From a checkpoint of a small transformer trained on Wikipedia: 8 heads of 32, no biases in attention or MLP.
Each number is 500 + 25 x the weight over the matrix's rms, rounded and kept within 0 to 999. Layers, rows and columns count from 0. Numbers have three digits each.

# layer 2 attention output (transposed), 256x256, rms 0.0653, rows 20-31, columns 0-127
536431496497523525507468501546515506462492503503508496515492506487501504487522482512504535499474492500511480477517481521502503480489513523505476454509483500481550549493488513485514513517472435518480532520499485477506523497501494496526531507525514502485522457531518478471450486500459485547487537505495509513513479511478534513506515495551510489478466508504529471484508485481546514492516
506493474490506494533510496523498514509471494503495479510460503480479470496477486476485468528504500477485498488481498484527504467496495546493471503520520497482528455489517516486494490493485494476528534484496498504497522479493504486538479505491492469511511494482496482520488451477465479496510505527508474499513522534471471464544492480484531494469496520497500514462497503513516499544513
513492489528511536513482519491521511470485529502472492485489492521527451486488524500481476479504515519491500486530522505507474467510490524483490527485490481532503527505531514529459500522496510505507502519487468495501486512507485490485481494498507497533490485494508484485523469493471533499492511475513482497537503533493510535510528474482500537495516490491460470487488514497510502512497
492476482498519537520470491509483508503538519494503462502500509495516500469477494472500485477520515502513492526519527476506505480532527523495509482523521494512532485522499480494481488481481471486518494520505493507469552478533498478531500483519512476491527547499496518534504525517443466488512493498472476540489533490493516514479512481508498480519497479462460507508511511512487485500503
489533494507535455513512522497465504477538483503489481502484534487488503500489526493502518472504507529525499480477517519542491545503498524492480501537523499475526517479513472434522497505460483561509487507496519502512504496511520481520521521504467477520486484454479497505462490482532488503483492530506483514504462552505473471491511482522463490518542461502482515494511538467463504485507
540480495517527499496514485501490488509523510512497520509536518473522493490456525502491481511504505473482506508524504526495525488469490486473522495466493510499529503497479489515512485516499497515507495500465519515471484508495488479531527491519490473502512496512497533497450500469446529467506502483499501522501534540525533511497499496498535501512516472484535494473477492480498516516528
543519480491498470495475540526536509493481529483524485515452526538500459498484469526444517495497519524468487497565495505523492479488533476479503476516467511540508503495463509459476477539494512510486498461477491514510498505472496457429497545493508488484511491491505486468509493510505539513498498476508458479497462476480486490513498479514496549457536507496524481543502486517522529494501
467479519485498485498533490512486528509537485485504514541500514510518504486480478542490505450471527515487507471515486524496506481484467478527516479478570497491490505505464484482527486475526472465541484512507499480495477490516521461495552509478491517507463516466488529512498494482493498534537517480516535481471493498535481462504498492529513518458508500513523536502513479509485523514524
532505471482522502518499497543474470475513492489530462464478496535480478499495488473505503504485500520512485530506512536455457532500491482491453505495517493493493486537506541519460531520521504500517482468438534506492527464505489476478515493462521466509459557508518525508533487494481485502523537469428536503502482531505509489505503498492492534538512506501475506490506538518510492499537
474472489521514524465495463477496498484492521483525510479525503521533502522499514520452509456501518477491483493513494470525504500512514460512487489493497524471482507499507479484528494511514511479509520525487498476531479536529526526498498490494501506484490443522507475499486502526513495522496517526481484499499501456535519512509504521489480525508500503468513510515501520494509542505498
465521496491530477508500509500478490521490520486506536446488501524492498496507525494497434493514498511494473492514517490524506468537480500503495508487515499519479498503500512518493514518532510495484510536494485524485467494464505520496505491515516506510504517507516463474517522488454518517530512494495493501509539459501520491512493475490488534493507464461488508497513504495464515501511
497498529484483490524459487501488479477512482498467494460507494539530494484519496500514493476494496521484510510463517471470488514489513520464511504485503469443519494491491491506463467496481514506489464479534507508494483499479486525484477487511543501509522538501473489498535533570491503504515472530531496531499501490492520507500499550495515510528523523495506513488493507469495489490507
# layer 2 attention value, 256x256, rms 0.0752, rows 21-31, columns 0-127
531504504501501509507490508489467491484499519526529487494507511518491551480517486528533514508488503504495501505526486497492511535519495487520507511498469479462482528473507494540507491518487501506482472499504492507523459496549475493492529514526488495452514504512495483493501526522518509483474493504478502485500496480530519533485527538507479517512516508478544501504498532508482486436485
534495482489490466498507481515479489499508492453526526512514514494475527507508485526512533528485497460511499548472488473507531531498460508483490510524493507481484494520476496488508540489512499466490456504493529496463472495538524526489489485534463477489505479489475492502508513511537465480543494493508530496527498508465520476508523515493493431495516514508497552510495525488493514471493
524505526493510490487508525495498529455458529523517543503486511491461484489519502520529534512494514502478496475483467506504492522476467494500475506471483514476465509475517512505506483480489524491491476492509467476514467511498510532469482518512499523468504456525485469451489501501544518508517508483470489462498487482518518513502517495514464497493486540511508529506520476514537513502514
469503468489510542480481467487508519508434524511522532522504467515480494499471452483493523527514471497483487480491502475453489508481503497481494482460520481543480471471486500544481493517563519430490494468476509515513490533502490486485492465474506496521516496545523518480507550483505493503499529536516518476522517465510551534497477521480551488469487526527523502516468511513514506477510
448510503505503495498484508504524488527512506515521522504495500528477498499530466509509520492528498516552513489511489481496493513494481489514444508497532506529504492523506512510480470461506515503475488509487475525510507485489501503464512503493510535506497500509506449481533509522528508540489469488485492504514497479467486471493495511508468511493469506524496509483507538515516485513491
478514503505522493513519457504447501525471446463499509445529500516482533523488492472529503525498499532508510516467518508499498456485471498504513501514484523474507514511526509511533483493518493477514509520512504509481490477529552509557502447539495512502456476491495515527527509494457459477500508513461527527506505519480517510490506509488504437539509474495474468505496532461461454458528
524525472503520489515489497498518486501456506505511511498489484520488513482479497481528518518512501461524492507495520476520464482521511506493508494537488470502532493512559497498468507538475498528499500464507480496486525490507493537509512499519515494497512517549481461488516498485507526503479478510500460502483490488444505500499507478520475512521510483467472477499490505470515478490496
458493550507491488460512520446518508516480498515475543569490498459478570493508517486570519510516463486472475495534451422532515495496523516500508503487511515501496509513494469496511487461480510501507532539499472508503462475525523539507504494487475484495484426460492518524477520512466500506493453504493472514510507485504516488484474533495476437498521517536528504505520473526481538467451
518505504497526461517507526510503480489505498484475452525477502499482456503496494491527518554498481523512525512466526515483496490481498544504502498492521494486509495484474512484517503485462521490513472477488509524467502485484492471487490515509511482528524521472498518530477498500473475488523502471512498529500513564482508515469502475495482488487463492490530492460509460536483487537509
518507480528494506473509505526503497493528506498514489532533547495491499470483501521510541526492497477534519490512473490476519502453502471494499495505515471501533486534507533465494462482467499531498468492501511518528518468505535470486488512489483491465487467495479476516488491511557480448468482493519502517493488535497516509501492531532480491547484531522495487486486524507534491491462
511511504514467486478513513509496497491437506496504508512517491479495486493464521499501503523528515491476520495525481533476498507493503497525485500513505521559479485511515527499511500495489507484502529488467522491483500477521529485494502484498464491515491482477507469486490523452495495488472497477493518440525511560536486499497490456527501453502478485504462508515511508536542516497478
# layer 2 attention query, 256x256, rms 0.0778, rows 32-45, columns 0-127
511509505508529506513503477473491481487506510492482468464503501512502481486462530499525492526488501482498473486543464488521533514509531490491512495503509522486529484506491512476499534477500536500473497478523519491487486483525512485489511501525524524513507521486509529492520510542505459529460511473488488497482486524498468523490501467497528486512488510511516500507485513472485494496534
496526506524481488511490511491490512513495514514513459488551553515467535505514497497499490504524502511489487501486521488487520446500506474516507507495511470486472508517484483517478480482474468473538459519512505527507538465483493474467476515543501539506493469479510462506490481484473493504463491490437497534506476497512502506497527477516524529474509494494481474527463513540511482516524
483485494517482514501512500470474507476500510479508499470504508520482509505489508502466489491504496509506511529533476515506503489531472473487491521475486497509494504488477486494519509501490490552492495512510510523513471496477502498478528517530519520519517505488508469464523489455467517512505461474512505480505480482505498516496515508490510476482508503537501490483513499453467496469485
488470488520488493490524477481508466487510492508486472482518526497522511481500515532491485499503500466504507486506475518441500515504502472541495493482496462484444531476509485466509518490509496507510484463548501500503521502480519466523519508477513484492512521469494474509451455511475492482510505499498527492503489517504509492542483504522495516473512507502553501497479533508519499491482
525496491504479494494497489506480459565487496488495552538539488525518533510513516504486509505517477484488459508524503510501514495521525461487516529496474492503527503519544504507479520507496533469475522476480533505476464525530489504451502492516499526538511490513517467480496484475527517458480482494492515481495493489492486496495504490463472507478503479525535544512485472500472488497485
513499462468496503489498466516497512520500495483496511480500510507493513502521481504493499475515539522510480513518499531514504477505507520483522515486486490474504511521521512518524508518509469496522505500493508515480514489480496495511517494520518514485520496496511480495499511496503520469470513499498494479524514532508482465509485486513506497498496509474500507480513513535490500490498
490510510548479474492520528474503487513522486508505496496442487477504529482494475457487502515512520495512514533516508502482510493480524519498499497498482465478541514522477499491507500493541531490504513484486504494454517505535530516491503470480459497530509524483517495547479474525482495522524512485555512503523536452503502471520521512493524515486490510524491485494482499532479484521500
499495491514500503528486479534487502494502512508502500531494468485480529499514485499503535509531496519493500517504508524525535505541476513498479456484533486490482490496507490473507499524490518502527472527504515474498477514460473510486523508475548486520523468503491522492495518455476502485498526501503526503547517467491491484481515496474495482473513481494506502479537498485540501519531
479520472444488521510499473501483506479469522512535498497515512454509510503511505487522507512505515507501480492465508531467516508505497511495487508489506499485495474503473529464487506491487492534546501503540487514534493488491489468511499474505470502525479506478485488503492473520517503559501501479495491540515502469520493514499524471534504491504508495477506477480502525466522501534502
510496490468497501518519529499461498522481503506546494503507489493478501519483517491525528508497484521497519482513485502500526516483514501502515501459489509477491533479507527503520521509520500462524507506463517498504491496537528508475499527496544505516525468435503466491512539498487506534499532508455450440502515496495465545455487479475472506511456503496475482493483522474507498494525
489504513528509491510494554471470480510493472526493510534520498511549493491508508519480493489484529501490518531518485477483506496508492510525529466481519481533521488513498465535493512531533478513478466481508506495474530483497493538508508507488498494507518514514513466489468496473484509472486533479482519450486529469488482519527498483470512542504502512489518508520539482517497516459481
492543478475506482526489525515524497518484489502505485505492528518523510493522478468472517521497496470464504529478485498504500490510503480500496512474486505524509459490510519479525496467528501510505472523526504453518512496503496533530466492480518498495505496489492525521513503497527490483532517492514498485477497476478508519483497493512479497493505512485474491509492525516502492502509
496489513478512476475495517518517501488516493496492500489481524512461478506499485484524501517485529513521506518491511489498502496503471516497484505512488484511495512469524506516515517479512513521476489495487506490469526496513523536475509479523509472524471485510535530506510518539528473527492497492519483515510500494478499504507515509515487498512527518481456506498487497494492499503494
514500526480477524513532533464497477481484515519535483501485513513515509508523483484478506490519503514533505482471498516466546489493518502473512536507526448450516481500491533504468506524509499494485511493496520504480510470496508514467528541526527463460506488481505467499513507454518471466495494503509475523480485476523502492482506482461512510472486520518505523497495506495463501525532
# layer 2 attention key, 256x256, rms 0.072, rows 32-45, columns 0-127
536481503508536521509478499494488510504473469461508547457519513481493542486491494494479543501490499571488559468502541491502534466535521476472510515498493540493525520502486540533502463511477489500487501476491481499500509511505539541489471533464502483540472504500530508497562543510537498485494482474526442465536502508489487510518498516479492442531500506520533541528502491482475506465513
491508518491520451518541447496552492502501482518515525483466510469506508474534534489501530534501512471496493500526479515496444501496446503506498518525496498517491479451484468474515528515497515531486505518523492471503486458537467491520521462504483512510481450500513503526485484513465496516514500522510530507535454529498524509519518505538481467518495503478484506520505468548472507494507
554524516485521498483525500465513519490482570514514509523489509510503486517468501475520474459527504469487468491490492488503532526494522524503498478465496490489496483515449535535525502484488511522482520485485491501515500469479525517487464526506474482527511530521506497543471480509520496500505490499516542510485520509505494523486504484495467487514472485519511532505496502473536490518495
505492461447477494481511488491532500522481506494501462527536480523486509484547530469472506469504529486482497499473495495511490508528496517536456490510498501557489481480536479475509524528493498509510459524523504499523495530508483481518473492502453462478516482519465521505445483521519520513514507485525516521494489511490529527495526460512505535520494494480462488480513503489498488491495
488508513483500482524523536490507530468503521503473512517469477487484520523496508515480513500475485508506505509483493491504461511504515504510453531494471514488532509487519501491499479513492490488484524528530509497493530529505530496504496473540475499516497524522529520473506537493516489511500510503524484461497491484457538503488508518470504476507495514486483496499500489527515482527488
479516512515509504505505515505499480491514524490465488544471489488476502451513498509531493522520499473467507525480502505504496493472503504518506510537522509493482473498500488499479464516507477506477513506526488526496523463490496495488488535518523468487478488475457495503453495523516492480522501471506502508525488492481505524492455474486503504509494495517511490513495491528496515520527
536529493513501534505516493483519524495499491492538485485522501532436473504496527543486500473482496487506510478505505494493493497526483498498524527517544508518498457484524515528531478474493475472519490501530507471516491506485515530511487492545479510461467501515527475516507521489503493535502511491533476541476490528504487465527499473523479473504487538508473482482447508505528515476496
460504487502531494473529486494485518506514539487515482554479539514490472497503491476494514499501493487470497505524458539488507567478501511520505493465505471495494540496514502478495499490459502515520474510497508523481473520473449481526492477506502477491476514514477541493464495473472511512523487484468499525474517474555541488485510507483442484506535475503503491511525506533504486474512
520509510532496511462499441510528465492458503513505538485486495505505496487465495512524479492546512417501491532509478545517496503504477491469502475493514503490463499499491496469540518502484493512525489497498505538524505503516494480540494508483492525505499467528489557449493478466509492477483522509498531514477501492505480488469479451513511496472500494513542500483521480510508467458492
503500506491482529490524519538485489446493537531475502541467484504491534465486502496490499523489475503482519457501496491538521492483534516469492489542483474502547530535464500519506519517452500480503481482480487486500504498523480539477479521487488489537461499489494504522550527494522494522504509538530418474503502506521496528511531477475478496496489505529517522489489510428502516508480
505523507507488514524529471488482473503497490500469492479471475509469465521507518529483488474490507491544518484509484546478491484498486522502496518503460484537482508484559515497517504465473514489513505526492496494477498476513542490504478478492505528511483492507519553508481493505516505510503484500530528481475510472482500467471499483507520502469495493533477500511480526520498507536483
504492477503492501491522483463502491487500518522483504478508505501510507487544511482520479500520532527485511522460473518509480509478489506495522504501488462506533496498507482435462488514478492493503516485500458488487481508468511507512519503480482499526463527512493513489519494454483523492474500493509516503500515540532470472517521477494470510493503502513500492498493551497479531495497
500491490498506519533482480497524489524483486484486519528497512499513505515479507486478516505521485520487474455519508481461513503532502508502493502507461508470506513517507522499509502474515515459481535492525527449516506496504529544494496499469539493497514542502517470508505506478464529523496488501525479506533498525457513503491505436488477517505507508491507531516483500502495534478510
526519513499508495515525532513521510536499490524478500491496483504466422480531465493491478479499494478522495492537471528520483468486519485508473507484484522526491504494491491514519490529542493500504527506494490486500473509518488496538493526532513483478484522490549544505491490483497486514495524497502469494480486503475502481506504514477487504499465494504485492502500461503513493528534